Each number is 128 + 24 x the weight over its row's rms, rounded and kept within 0 to 255. Layers, rows and columns count from 0. Numbers have three digits each. The size before them is the row's rms in percent of the matrix's.

# gate: layer 5 MLP gate, 256x96, rms 0.0883, rows 58-143, columns 0-47
# up: layer 5 MLP up, 256x96, rms 0.0883, rows 58-143, columns 0-47
# down: layer 5 MLP down (transposed), 256x96, rms 0.0837, rows 58-142, columns 0-47
gate58 107:088122129129118127125148143162163136134129108141126081136148080144099133153086121143142117128123137142118146118145155173115164171116159121170075
up58 105:128144135150105100152098172163101152125156123125112160073116108114152107127095134139118109145134140150119149096147126119132121128149162115132145
down58 101:144120114177140116117126114141120143120171145131185124111166128138088163142156146126130127168141105163108166149165134074138169103148124157121149
gate59 098:122167117139148111127131164095138108135148136113156147151173117106099103130098112155103112114127147171155113100115153044140117183116148139140154
up59 098:194134089073116139119169135152123153124123105119094159128161078086145145115146135110152186123125141122072149124128123158139122109114145140129111
down59 093:155120123108141150104119105124128153142131180160103161149092161129159165168143114103111159129141129130113133132106119121125099164124140087120090
gate60 107:149099121120144113133120155059113144136116130152112147158142147145111121158123108154113095176111144133111138110132125129091117113079115133126151
up60 099:101143136110124134137097132175122132142105180087104127099148130135095098115144174124169104133142105142144139125123115154149115142174107126101123
down60 101:139163109086136112136142138048115063163103121137136127144143149119093097104141118147132126139091145147134100139110105176087081117081120130135118
gate61 099:150182133151138158121095118132105113117135114113159118109099155143126163120131111165107107147148084150125119123141097135128096155131134081160113
up61 096:132130067139140137119087134105085098084115121135086094148114152124106110104112110150099154114123145141165131125111113120133125133134132107134090
down61 098:088094090140133154140100126142150151115142127121113106092091153148112174161155093098107114149169109130094134140109111136130119154128174141157142
gate62 094:127107131169099136104111167160153162141137126171154125137148151143098122123088139170176116142123132179128146130130144094143148123127160112150128
up62 097:149106107103131137119186140121112110102111155109120095109161138138123114137087087090110118104122138133154115112091133114140141098111142091116126
down62 101:113137118167165088134097140112143106162172123147121128146112094110135154122136125128124180145123084120146158168139073131127131089126125110145134
gate63 098:138132128142124135170145149134136109138067069179092135164095106154129102125133127127105143086178145161160119082106122101102125124116110191148112
up63 096:137175135115140111150083121134105115134087112177141156122092115129112133095136118123113136098111118116160125173116135143130111160111143154151163
down63 098:139116124138143164135087138105150121156174156117087106097157159089131098171110096098147093084154151132124146151098113161135155125151119082125141
gate64 101:136125152099126123141142148079155094133161126113116127119112065101121082113109114144155097151168089116105184130173152158124116138132113116135122
up64 099:159118136125110127115108188158156154123149156124119144122180157159129134149092144152164126143119107131147106141075093146070140171142142138113124
down64 102:151125126127118120138138137169071118159114142106119123146138125164122117131096096161149105102108080159142116098117112137129080159108164109113144
gate65 103:120130100124093113142099091117076156111137111113121114186069096128085117132084156145140105137146134126122136102171145132134113149101137111178093
up65 119:147107132098122141114117131125133109148123105173125125106113099136115174090147071136131098121109109116108156115159167149135144149171113139108165
down65 122:132139128122113148136100130099122136142117142161118126155104173152095144080125142112134065119121163109082128082185135125136083097116153151112105
gate66 099:129108118126116128158149131136123116123151099122091073143121112147121084134101162142113143134128168133136119096164153122163138133143113135120133
up66 098:129123183146108126166148131133138127099132099129085160137126076109143150124103144090159129142118110076116149092132159112180121116137116125127141
down66 100:154158121108114116111129137109142158116086167105113192127147097109090107108161102140154150143179123123171150126120117109139160154084130118118147
gate67 096:096138106094126140156135117120125110139110099132127131115129158140147128092128137132154131125187150130124108095109092100106130118099160127124115
up67 091:163155122106146137132140105158140126139122159104142106088154148165121108173134096086188129140126096146103154104093162139140123122123158159113137
down67 092:148075143109099117138125154138137144128127071139146126114119137079132145092148155128112137082138129099145116129118129088110133141107100053108165
gate68 099:126093144138116138147132149119169102136110122134144138125129115142099150152138131154143123104153141130116158103097153106122123157105077116162111
up68 105:104130122118122157103115155148139092163132139101103153121074126128123161089127126132185138123118101121143129167094120101144148096151122113114089
down68 105:113149118137149146114086124155123142104169138154127166138169141115152117145127144143141085111102119124097154147147120148095128105096134102088141
gate69 104:136118148132154097130106070073133125164139156148136137119111127140119106123128166124101113137119106107144107145133063166116117147148076107081075
up69 094:149082173136069127108103111131145147107140137094110150140106129131147154146140126174119131163112123117128155111116146126152139161141087145157125
down69 098:105156134112168099171119142099128115123130151132110092103153126104099111137111112089150109125140160120117090132142070145130105127122176128108141
gate70 102:096129142157126123146110146105178155110092136144126108079129176146122157128107123160100146110114149132102129175129119115087129119146146135147089
up70 093:080142147151074114124144081141122086139112123115096133094143141183102134174134130095140139116138136100142132110114110162151119102092107150117135
down70 095:120156152098156124145154169073173166137151078124148141126098107152147110095109146138175112127102094158135119134125169104100112131121136113167111
gate71 107:119143144185074132118088097121089103139149162111125114131135135131089150104105134127106129147125131146123148136111091108142082143121135112132113
up71 127:076130151112128111114166158139153136116100151124114117121143176111086117114117113112164122073104103110113134128148124170109145111130125127116100
down71 100:089128113077110143108163122110111144104154147129123118120158138129139154137108093184152139083109126098150184120142136086124152100180130135140097
gate72 109:158135144147141159141118113098129113125210146114150139149197118123112145113150129110132164128144125107081150103113138150102148150135133117157143
up72 100:099117114131104133106120119115127101153117121108044137099135105110157085144123102116099134132129139138128139130149160141107154109125159096138109
down72 106:152132129126171130140134103131124154155159134132166116088152165125150110120132102111132124181117069142093173148148140139109073124115165121136112
gate73 100:102116104121135102083095133094136145100141126157148144087154156115114162131116110158134138137144073125137145116116097134076129151091136142142137
up73 102:134129157123117108117150119115139149098123144150152106120157138141186141100106116107105092137089100117114117096158093074157116137112138104141109
down73 100:143122110090090160135117124076145065112137101112155126062138097139137116179109150089133144147119155142121123090124135096106127132149150150140115
gate74 102:142108125116126158119146106132097126137134140131110100168150116100161167113119144085106126099120137136150144171112144140179107167104105119125068
up74 105:140165179134134088135111104144150120090135162113107147135114098140120154112115157123143129103154112110117103127135121156144135109136127143146133
down74 101:117114095105100123137169158080134137142101095128142109141139129110092095148153135140131121167152166167136148120089125166095174125167106115104091
gate75 099:105132115125148192165153125143142143126138130145129139124163143131120136176121084070134118129140160111100065109122148122103159137134137115152116
up75 094:112100144131141148129134140149128064133119085098147118153135114124129143116117141116124140144086129115097137129101130113132138126134126109128096
down75 097:114154105099100084123105132103115138137125177167128140119106136091116149143119152136103122143130122137151125099126125127133125140145071148122104
gate76 106:134166134121128173156163148107156096132134111106143132101145090116126151105071144176118089133104124129086104076140118078124127132111153137138132
up76 109:118098134154156126087167151155130116168126131104168085130142116190125103130131142169126078159107115134154120180143158144152149124140099078110147
down76 109:107119107141111100146085112153140111079139103130139090133163109113108122145137134154114109163154128149160141148087186139144136092124103160130134
gate77 106:154134167123084146081146123104139121089129135096165104136073139105131148088118112124110104101080127151113125131136129127101141142142132152091118
up77 100:137114077110133151163114102137103103075167148125118098088149164121122137095152132115174094144151140109132136131112149114107144150117147119174140
down77 099:147144143109125134131145155148100122129150083116167141109108140136105165082097134141147157116110159166122095067138113090145133082137114122077082
gate78 095:121116110122123182170100098124104148111133140115155070139101139138151108094086150157136115120084118170154158157104151141073161109124077145127136
up78 114:103147132088153153092175085140119114154134113095079134140136128076146113100120128083098125109136125120142106105098091138091130092130191134131135
down78 105:111109123168153094115139125117092105118125105091119129088153086073136130137105138102142099149159139121064088104109112145140113098153109126115112
gate79 099:152149149092130157118149121110137170114120125135124159094145149097151156128118136104160151138155186139152106140090082163137112125177135136137168
up79 093:115151175129116095108154096138113155100104089111199155107129145145121088174112136126118137139104148112144120151151121116154121146120136093122145
down79 096:121097111128115139116122121101147151099144152124093123176155145135175145087092115112158129139128171101133118138127127149138147110173084109174136
gate80 099:095151104100125118111111128117166134130131074148122125144125131110122151143139090111133171097080109173125089061117174140126079139152151143129095
up80 098:118171131084133103117177123117129178151137128159120161148097103138117142110107117111130140110129152097154186147110156137083112114135154144122126
down80 102:177080119183129161149119151125134065130131126098198146144146141142128129103108139126115144126148088083128130161153148143107126115133094166142147
gate81 097:094116137112130143113132137068140108153179119108158112153105095127102125120111164157128167121120086103109144155123137122082147152136114141122145
up81 095:152134094126102114150141123131111139133118163136093119101152108140097154115090158111138100107145148078125138105148117139141126136140185124141105
down81 095:103131106122164148161087150066137079129139143102135126136141124100160113109103153149104145144086114117109164162154109115111101163164130123117069
gate82 106:151149121134130128154111135075171159136112100124114138084105094122139074169121087152132106129108132156113153175138124159148128133144101137127120
up82 105:153130137142099097073124130101116127104140109125058137136157142087153147135165141138119120160166120120158132151121156113169141117198108129136131
down82 103:151190108133121125107114133131135136105147094161167144136094123064146135112127124151155125136096122107099111133144180129115121101114143165115152
gate83 094:111163125152108152141155145141130170129120150115132125141156163135158132144118095109130103127146132118108107083137118147133174133111154138118076
up83 099:082151122100143148149140125141121153155119131137170120111113177172127131166112133097117158112131176090132135120121131098127131100132091095119116
down83 096:094096153146158126117094139168091100125137133118114133155081141156166140132126153152104133114125085188130138124078124122160105133099110148168112
gate84 102:090129150127130128127127104131156139157142112138112176107127122171088197127123116147141123105147140123129156146119108106152095138114104101130130
up84 109:141098107134135112124138164096159117111128086202119152114103163102150175171131086137147114148141114125104091170166102101141089142146107142105083
down84 104:133141109095168127179167102115120134114143120124122121095086143158096078132134162113135098128097111164102105146115120118171147108137113127078164
gate85 098:128112147139111113150155096089144126142147136107145124099142149105096110153120141185142094088127098133146128135139179124154101119126100164127071
up85 117:167150103140101106106123149151147103160117091117118147116121150124125123127154140116080103168137137150146138135149135131183108113147102117149116
down85 101:165142163156130111086128121166114128138133134120083130113137146139140162138150130128118102132118137127107124095136115133100089154123120126095094
gate86 092:134171106145112108113111072131140141100141155142103143119100172104156163099140104103094153114117150175108132109126126137139113132127103125143088
up86 099:136125123125129097163118124108119123119169100115105090154124123115094109104106087144140139106142150116126155107127116148107168154097144146191086
down86 099:127132148114150123104136104095161155150159145168098112104131172109127151106100114124100191114133128136109151101104145164120108165099158068120168
gate87 113:117141179172105126161102163101135123081164163155140112139106073119122123101136134131139120122099154129084111132127086121081090173142088142127107
up87 101:093119093124118082079153090146135064136111128131141133070099142111136120125116131148119114120138154115123108075068135133090103145147160139106138
down87 098:154141115126132133182163133189125079143146114172174117097130135118144100120094138148103102127094101133121111113142132127144146083121096099132162
gate88 100:146112152120133142188129098144138083168132092136114108121155140131122115132122115119161156135140127140118095139089133127140160091147142159160116
up88 093:135136166157171172112126142126082144108092133129120104103102125148101129126149146134153134088071140076136098123151136150108105156149132125136096
down88 098:132117163155155131189168152136151089117155129123133098156135120131159148156082134107098119113166143160136151096108147134160147134141089147079167
gate89 111:135142165084092139115141097133087167155135084118142141118155166133113164101091138086138124152140160126086170123113128079139105132124130122154094
up89 117:173103194179142157125139129147122149159144147085162120126165160123128128140136110123112116148100111186124131139125117133090131138152132142178144
down89 108:097160109129161123140116148128151091165127142122142116164117062156158123121131104127171084155110101133145130122117120099153146098154103116103099
gate90 099:135148110121149138126088153120106111114152137130073122132124094141115088146124124098171110107161152116140126144116072139073153184150129153137137
up90 110:118125101203105127158148131171140150097134158123102111114147100108114139123135166133106114124116120182125111086100171138171159120139153124141125
down90 111:159150129112088113120126090112108164082089135124161152123148115118108115094129114096131114142102182111141139139132075119108109088082144109068119
gate91 100:124118147155161133139111088118143123131119111156093137131140161105136137153154114145132123121089160151134122128143089117144105155119136093183159
up91 091:138138148165131100120148138146121116101120145114118154114147149134131139077113080170149128136120091170148156144096142157129106132095129099123102
down91 092:131118136120127114093112124141093140079132108121135164096075159123133141162118156175176116110078166107148148140146105115124077123099129135106126
gate92 090:144092108122077108099145113112186100164110090142121148109187180119122143142126145126126125118105121131163104090158135118148110169093143159133108
up92 092:102135119124180101134120105151117110110144178116129126143176104094121122109156132100121102147108123103137137125105101145147140100146127142120180
down92 094:146106175127114185175160121140121124098111160135133112157146106151134128140134094160118171081153140146106167111122105087123113101118145100095142
gate93 095:121106146116133158110156146119145119114117129115116106143144124166112107148116147154161141096163139094141119083160106150155140155138142093118081
up93 096:111126088150108118123147100181127137121057092085118113128112106127134122113102109127099143135133099147084128151116118124125120105166162151129110
down93 098:117105161096129147089146145131126095104184143131095136175114103121109151117156156149119080127123115123122130099113142113089138128141172104119132
gate94 106:130160136107118104127097124143127128129114100154086116091121179164067109076105118111155151125128121187085162119095131120130133142131151135156138
up94 102:133137122133119128165111122098168151111165124130130142129122122139138145136148126086141104079136133135109109145146101100163098147138089120079120
down94 101:151164131122103120175138097117147131119139131098127162124110144152154132131130109100176105116154124124100155107137143132108094140171143175085170
gate95 085:119083120082144121118127148152166145159148118117102135107121119127158137151143125083175153161122125114126097131076176113126135101126126150120102
up95 085:125131117163112193095085117087155096097084108135161140135145104141154108103140119127117123091110084153125135114106156106128153107128115121103123
down95 088:145114127103106116126112129196113127153144102130127138123117095152169147126133148094105143144129156131122120170099119112157088112094132102086128
gate96 111:076153156090118136148154127144158113115115117154118107172150157128125122135113172144140100140091159107099143139106127122120141108130147108135139
up96 104:125156141110102125092140149150149127157100136142131126132107146103125108159095126134142165155147129123144080120132113168103114127153147181161143
down96 107:145110111096129071130112118148129135142069138132135155146131156116115109141107100153126121172114084092108100112140141074148103176176129130176131
gate97 096:149083106117137142131134159089124168159154137127112090118166105087113110163139101114140152102113170111123121108099127120102142134107105137144162
up97 090:137140161136115088089123123135170139123072099153136131140111107177133167139128109120114114173142145140078123131128146148131161134153142104139122
down97 087:089116162099165169130105142115125141162127145134148129140161146073130112076099129107157113093147148177124148151124115126102121109090133152093152
gate98 091:123126129112127161137136108129159126151134109101109101093134131136140163090144123140159158068123109141149119115140126111083175137112145084095125
up98 093:151082131129163107146115127135094104141141116102143134119091179161148133130139127112113107113109152110099103119151111132158159129155171129108153
down98 096:109101188123109120138128175136120166093104151104114132115141086101111118107126145144106151125101126138153135113111148142154119120146114159142121
gate99 088:139104130117122101159109095129137087142123134133110110101129132093157113157086122113138098153167158145170124123133147101128128188144125116103126
up99 095:110134146144142161142178137123156109119134158142139122132165087159108106142118141142128169117086111154095124130146165074080144133091109134138119
down99 092:139095104103115166105095080115142109089164111119146157090134188132138118105117136155145120117147137149102132115151150123165121113131178173161129
gate100 100:185153173150109136122098139152153124129140120135161140129144148111153163143156131129130127140104084120103130143146154144137121112101160125118165
up100 098:166202127099112147145102126119106188137089105149121092148142126138157138142128122119116142133150165153130130163166084114134129129103111143200134
down100 102:126130081136105109117128162126138105097119152151116145112152172136150110133178107120168064133104113103113138141101114150113143151107145121153129
gate101 099:156139129086145106132108128138138138101129139129087136125131122103137126157127163182133119086120136148128164126133138138111123143080164150153139
up101 095:121107105132123086135069142160155140126119161168132117086127104145084139114129084133163167133147100160148134126143153153101157105124103151140106
down101 098:131118140163126153122125138181104149101074146144109132165140110162134118091117200153152135143142127110128123145131081125149145094138172098112142
gate102 097:117137107096120148097136119135169115192112107130155131143099094111109137142080106139106142108105146101120148101181117125118113117105170167126145
up102 096:114134135092143145129159209108125113144135110135126154106100113120119140107132120152076112147128121142153137118114105188143109129138114130125143
down102 097:165126109122131177099135144118116119137149097083108159139158109108128149108123139147168143135141145095147147165105122098112180131117149105131166
gate103 105:132128112128115112146112100076104101126132113127116133105060142069146130126101106164125104129099134139175168112123153135136117123136106109163120
up103 094:152108103112110128111110086155098169143155187135135127164135139115142131103147102120077163128097127125127174090152137136133144140125155109136143
down103 096:101136149120148108138107144137115151125153096140111063119106113127093118109125168161138125129183082141144139117126120096103134146144120139131152
gate104 099:124115126126143139175149101133167165128173128110093124082123103111137140103091173112103144144132162091157118118151137156150126097140089105159121
up104 098:145117155151118131098098181127114121129045079117128113138137115133121130110129083152096124130112106104123115130154154166155130149095093108167144
down104 100:123061088131153139133129112097122141121136095162131140130108111140164146091102167095160136164124135128104122103092085095130113135144134081099128
gate105 101:088131170129140097162121153130167119140190138134162126126107142116122111104100144135091112129127144145090137156136126144142120156171133075135131
up105 094:102168142159109082108173111142111145085140129146107112115132159093096118142115131153148180139102115129145147145141165169095138080134110153149116
down105 096:135127127116144129109139096115146133120123132119138121102117090099122128105148130103099139151133161088097144083133115124070077107109124135142151
gate106 108:082136132151109127140106109137153166133154124137118110118126113098136137170106125086154152106158147124147164116111114162082105136146174124098110
up106 098:142132149141133152110167152126156119092099112093156186147132129164145118113135089133084176197107130119125102088140191118181142119109117159109139
down106 097:178114135152133164149139147110122088123137149128125108105140161110106129131162156097160115105076134144132127148131181118105083114137167152170160
gate107 089:113142127145176123079131134135161139169154125160076134165162136162113117109147072090126148143136144146124128155106114125129089125140160178130104
up107 091:125118120107122097155165121153160115139104109103110154079152115113115134087132134096115097117119135107101098081130145149130134115078132132140162
down107 089:119106121138164158130107171136140101092162116157129121127138136141136070127124107123144130102113139111139127120147061093128100142121141107130144
gate108 117:137136102140129148125125110108091114126138140137124114154167113104105097146088125106147151146119134110119146119096125114148137166093135115138094
up108 101:093136147155105122129103073148131140139088154140142097088134135120121129139123150111130132102123101139118119152170059163104113091137140139127066
down108 102:102118160156092136102139119116140144096122121131151162134147144132122165144149134111177133164196102164103089101125142121149118136136148152106105
gate109 094:126108163163119102127129176096118135179133144136131123090111173142087180117120114163152140141126094134144106099090121088131153142113136155107121
up109 096:134136131146121152066137103170125102123114123127132177107105126126063146137128137182145093153119120092102142136119106137077156128118130164143143
down109 100:106131117112128154114130128155093139128150085156138109166126095120111118114136086115120107120126127135137130134149144127168063126126128135144118
gate110 089:071119126146148153088146152120163117152118091077109135136131133153118138132124106140108138109129190168111109106135144111115124123124144105112108
up110 084:122142125098098097120123160108069136128176115104165131105124127152100140081097135120135093127094106155140140141107139135089120133104108124185150
down110 082:102122131155159105077162097110147124152107106134144148130135099155136122170147131135131113171124186160133110081104109092133123113117097154117143
gate111 094:090129120091112105187124108116161142169126166171106145093150112090116143104121114144122139146122142152154131117146128090154144118136121119129144
up111 103:116147150131146126128124164111124112120104156135111143116114166093132160106122119106091146164098130132138131143155095071131127104114123099124142
down111 104:172113077144167126146116153141122125114131140062104123129102141161132094163132105087160103101133090119136146111109113118098132129111120103156143
gate112 099:101148083183121136107129139093112162119141146138157108125102132096131144145141117104148118098109148104095154122082175083108096138131122128155126
up112 100:132117123139120132129121114164151056109119091158116156153106100085113145131092159146136115172139117095183160123068084107084119118152124144125134
down112 100:131125167118141161085138100167138125116157154156147169091137136081139149134099147093099124153119122095105124147113125146136093141112137135091145
gate113 099:151140131119137096135144142160134137111149116115087100093166122145127181095156118145167138104124136166085106135123097135126120188191131092122139
up113 098:125113106095135150129146109135164178140130109140116136142148133120127160140146074137089110150128141150131086154114154107127118192141133107115140
down113 099:097139102128111089107151113136140151129114124149118121120152163112144071147154143160139100082148130088140116143135150153112152098113139162158111
gate114 097:150137173108175127168111127136134171156103154079119099160130108158084143137131098118131159146107151120156128118129151091127131116097163133104102
up114 101:081129167127134134164137151145094091130120093142151132123139109134133108136119128117083146155114167153128127121124146149100149154143139151160135
down114 095:151153119136131155113166087117107139158097138178114134098144096093120091170122103104120104129114109153148140101107129090120157131101159155099143
gate115 105:140140122096129130162112121131172113089116125174090150164176145129115153112116086143102137119096152133093151125144129111130137144092144106152119
up115 096:085121133103119166109156131134162138133125166170113137101126146106128145130128156072110095100072113099124113166135133107098145101165160134106126
down115 101:199141155142136169143114169140104138151117121096116123195075116162138114127132106148128167164101119146171156124128127148123127131088094116124123
gate116 085:139114115138117152156156118173143078101150139075120114090133152178104135119132152121183100120151117134101110161150163108132161115109159125151122
up116 090:154126152184064107111105104134107102127127148126107134063123125172108096149103116153130094136101119109120117111122142120147140145138122145140131
down116 094:110112152119099143084127142079186132117122099103096136156180150120147137117155132140070145113088129137168101139133122122116135178113131157160163
gate117 103:084119173127104150156141136126143140113138089131180124129113128133134105143140152112139137108083094110130150197151169100178119105112119157094149
up117 093:140146148133123144129076106141117134083082141107141137105132174092141153103146126083093149130129140124109147083088101104164139119119157128104160
down117 086:122089097117129151128130102126162120106115127098125127122139117115155131142166129131139164135103140115137127098167101125139067128138090135111116
gate118 094:080111118117114104126178138100145135136139125123145085144108096136128107116134087100182120130155073135096110128141121102131092134172082153140146
up118 098:131122145124144150108155126136127111107161143116116114080142082117145148115102119115126113102135097119096135110119124112115145128182152116080082
down118 099:138151132109120140199100075102131145111128114134101148134094150148115104137131113171091108127132160071126096129067147093099174169169161104148102
gate119 097:139140165138131115099141116123123115137114157155114101098081153108092116119147090104118151133116137172132111131104152114118137177124162072118146
up119 094:122122122130115140107120121131142131140168121134124081117118127105105135139141205163094129135104126112104152149093171123111106128113160146103113
down119 090:157121188117134106150141166127107153135141140078104097129152121107067115110100108118172156122170128131162122117115117117117110126103104083143098
gate120 093:177110140182111144117124171121118104102134147134150172087119116135127172133140142129186174129147133117123100093099133124139134144178143152146122
up120 090:140129141128124139126138128106133140104109149143116123153167115103160168152171065121100120116118136145156100150130133155094148126116132093102202
down120 097:114127136094157147163120127123112161169107129128157067163101145121089113166105143159082120140145129113131087109151128135145112120114165108113113
gate121 110:148149125146157143120120125144132098145150117182127106119111106117115151106125144163161103065106122079094118155135125138117106138144145189135153
up121 106:135143175144092096112117121121097142173164133117112134152167104176130095133098107124095117110148156115157094179124139121131180128116101154167109
down121 104:137125140134128138149131146164122140116113178148106097132138124115100113112116189132145103118123146125154137165131095097163193131163137138116127
gate122 101:119121141106117143149099111128139111125123171092096110048156112101151101140104195147134132144152124118116155099096128137127133141142100130099139
up122 099:149123170109126074151128133136114163132126105079105154130117088153097175108123142114126100099109132165161140135143138107168091114147092104101107
down122 096:117162155110157123101069094130168128128089111127159169105152119082089135089158170153136132159120121098132115115109138126143167128121131147120112
gate123 102:160094182125124116160121134141121146149127148132146119133140110095096134113108139126154133108138077111116141132136075078061135162129118134091148
up123 113:118124128101086143123136140146125077131123193104130123104051132081120144100131165131161144120174115112141104116124145097115106161166125081143152
down123 111:092133128153080075114087126129145117111102168134160120129108143180136144140113153192103085143108146111121131112134128152144132129147144127115111
gate124 099:178162130125111102165134080115142143119131120153118088137107124129111128137119137112165070139127137135138188136090107157094112101131150176090141
up124 104:106162124157130177096145147133162121121193147127134149131144143116143141130118125117124134049113116114162126092107152128115138142113186100144122
down124 093:127169152129188142174138145096112164114149069120157130124132135153128106113103124151157166122119111136113122132121140102150161113158148178134091
gate125 105:151121132112097156156173125139109106122127121145093075128129133160139169130107129104119134135114117121162124107168156137170148123131127155130126
up125 096:159109108135113087158131152147107114172079095110147128129171161145094186148120121103135120127166121137158147137150136135131115118112142161117091
down125 096:128126108132152113174124117123110100101153112173143124113083137133141148153171082119111147118164106150130133105137156079168179154147100119115120
gate126 103:125123149151146142134132116091126120152108106150129113113131072145126123140131072099183156129121130107122125107133123130150156144136163175088119
up126 095:131105129153116105151120124116115101162151148132138148083154149106161102145121134124141124145142123135137164162149092069124158143123151142100165
down126 095:111105106082095144119159129122137129128119148126122140096101106120125145127122141135158132138097123088131142125144127184112131098099164148180143
gate127 110:126198106080065143126147104120154127083132106105126100113132104121118120096104097087084134148164147101117139088136092116101163123148131099105125
up127 105:113098141154119143169123144129206144112169115141137170134131149162152117134152115153164109130133120148072123140138141124138114133147135060113128
down127 105:146141084112121100116154116154096121137108135117138134151105169114152086142140103137130144112089115079096106152128113125129120157127091115129158
gate128 101:100189129113146154110171164094177138122142112139143137142139065145121105106119122104182136081127147103091125099149141100104112102128115178094120
up128 095:114120130159127172121128157156125135146086131123203101114100103128122141097107148108135085098080148151102121143133148110129133108122135136109126
down128 097:111148116124116090120129121129143115144163104103125105158136140133132116131156111090130096103131128137135139107118136104144093114114163082083095
gate129 102:164168123103128176136149125101179153122183121157110106144160128109117118119109133092125149067129126168124170089089119148111169144141123111102140
up129 097:105108144098154130114137136123128125115143112169090104113113132100135118127119104169122121110177076137160138155115128141127094151167102147106111
down129 099:152126112139120145107142107094098128143142129105141112110129112140117098133140105142120139098110118115126139117124111158154114158126105130102108
gate130 104:128115118125112145130082152089103116125148116110126140104129121123134110126113158105141164090100143119135171138142101111127100131117119140127152
up130 093:088143113106111110094108100108117146128104124159137113155102134122132113171109130112120120120119144129120124133113168144146108101103117113103120
down130 089:126117139121172096148175155065139106118143098092112087135143143177159127125144106153138150143155129138145114177130095126139179163117091140101156
gate131 095:151136144134107168105065169109140151129136128118111128109134151118092194108147138126137130159089127184143143145157144125129127163112120139132119
up131 092:135099147139116135162118171128115141108178123140136127155127122126140134164167120156094107142136146152087157115098118104189134133155115144131139
down131 096:143143087133157098129131072177110113124134130148109112114116101142118159135135087089170147105169124108125090139137153143143157113115130081153101
gate132 111:116111137106125068113080136119145163095131132127124144109114119129142085134113165166117083122157100121074134130131142145120118176079132110175128
up132 100:133097116159130129114173123138117104135133133152123152121105133102108127169124109154154155133128103126133181100092110157111141097134170113142170
down132 100:143160169135138103159117109115093155105155158118121179162131114102147161102140154159131127150095152116103137112085113181104092080119116099122125
gate133 094:122102121088147138141183156125110126111123179118120123107156125119151113121118087143107148135143162113131081104158178141143115105139166151137124
up133 091:116159133196107122154092150127092148102095122122171172128130105171155142152136161113089137123157144065136090106128111160122094129122123100135148
down133 091:103105120138132160131130120075200095136147110111107125149126176125137133139121072111146101138126117149121080114102114094187084130118130134137129
gate134 097:110114123153156186148112111101107174140134110099150132152167165154110154154101157133106144149111114109145131123103099137079119163125134190090152
up134 098:087099132128147113161164164105127142128122141135149098131136135139156123141119109151153125102122151094148181120096115114116112126072189106084126
down134 098:178091182179128118141152146145131142122105089107124119131124139141150163137101116150124141130130153119128135139095133124122142157128121110140114
gate135 096:105112164109124134157148149074095140144133149165134144134100131114111158118111158157147104141108100125133150139127151123107123212098102121087154
up135 106:082138151160133134119138159151089104102133079146120132147150104134151146176128136109123186127145092113129147062114123146174110118129139145106108
down135 101:116116187167149125125167121164119132125149125088136152138138123175127106144129098099115159106122139130165154162120118146121095111125109119127094
gate136 096:158145132079108125099127139117146099168122124138113129116121114098088125176125146153111076116139134149125169131066126124136142155134163147153123
up136 101:119106116190126095092132111167160178104157134159157110137139090172120111132169136159129150116114140128076134107131126119106163125165104118127126
down136 103:124134079133117123099131134164155139158157117106122107132096148096124096146087094163131076149131108148138115135093100105140150150147127121127143
gate137 112:115192116129122172139133140172107137123160138121115089128155130138106098114149127150125148098089146142114123122115146152166175110131139107157103
up137 104:161097132135157097139112151139123147161131083139108138136124113137112164105128122157102150154183159113123146147154121134133159122131148120152111
down137 105:174152169152103143151091132131156140111154114118132135156117133133122123136118138140163122195089117085139091174139125143131100155150123124164097
gate138 104:127152142118091074119132115101151134094100146138130100131121137142083141091123102120174121108097136187116120147144126169136147150111177141122136
up138 103:140123107186117099110151111145136113109141160166127136110141130098094127130132119119182154105141144170130131145073130138125106100129120163155143
down138 104:135128102136159130123122124162146138110138153147159102111151099162121128168182088157135133186150109100122155140120114110139151093104120131121124
gate139 095:152119113079165157176125139109139178156130108160143133137119101110147143132107088134091119139134204090127159128105122130113143159103131142114119
up139 101:151152144103110097097136095084078169137108126121132153147137076120112090154104129095110108118137109120088113132150117149103109155074138109135139
down139 104:129101125176077116096115110129137152125113116162097185086099188133125109152114152149144130148124125148098096129121131116143109124121143114138145
gate140 102:122161143125104134113126080132118068131151102118095164138115155120122152103148123112129159153130105115101119129162100123172114151138130140152141
up140 099:104113112136118088169175141123124123103127120084109127109112125100105100115129109167148120172130140116156161156123154115126099148140119156117112
down140 102:148145110118138121114104106158110118136163168145153143139117104146099135167116108139126156125132144124136134111150114116162126110179141148139138
gate141 101:154120175103109107135152088133097115140150127119127135086113133122120146135101138192153114115141150124121140077147139119119122200105141103129114
up141 108:144143136104107182118090131128130162081095121108139107127044142111125148094132142108115164136128126142133112136139123135142135127137072173130132
down141 101:135147103136135138137147123148108140171115182110086150138103113105142154118153100096073143059106153083096147136151144131115114151105149133120104
gate142 093:147164135096149112137128121148118127101146107145097146124165161140139139112124133150182150102128113094123136110153142134147140147136130140133137
up142 099:131087156136151148148111126103127138156124133133178122173127136154157105133086096125142076122130148125170140150102131118160147116082109138133128
down142 100:155125110125118159128129131163110144087110108120152113104113137135106133120158135114163141135121155090116058145104113124122085124087126148153106
gate143 102:159087137112133120123127141122133158134135139141097127137124124150054167137124097127095142159141133109101093094147096099149110145159121202089082
up143 098:105139157154105138105129087156117129105143117064140097126077111121112139160134113118139122114104115114156140126098130140108123142171083103126166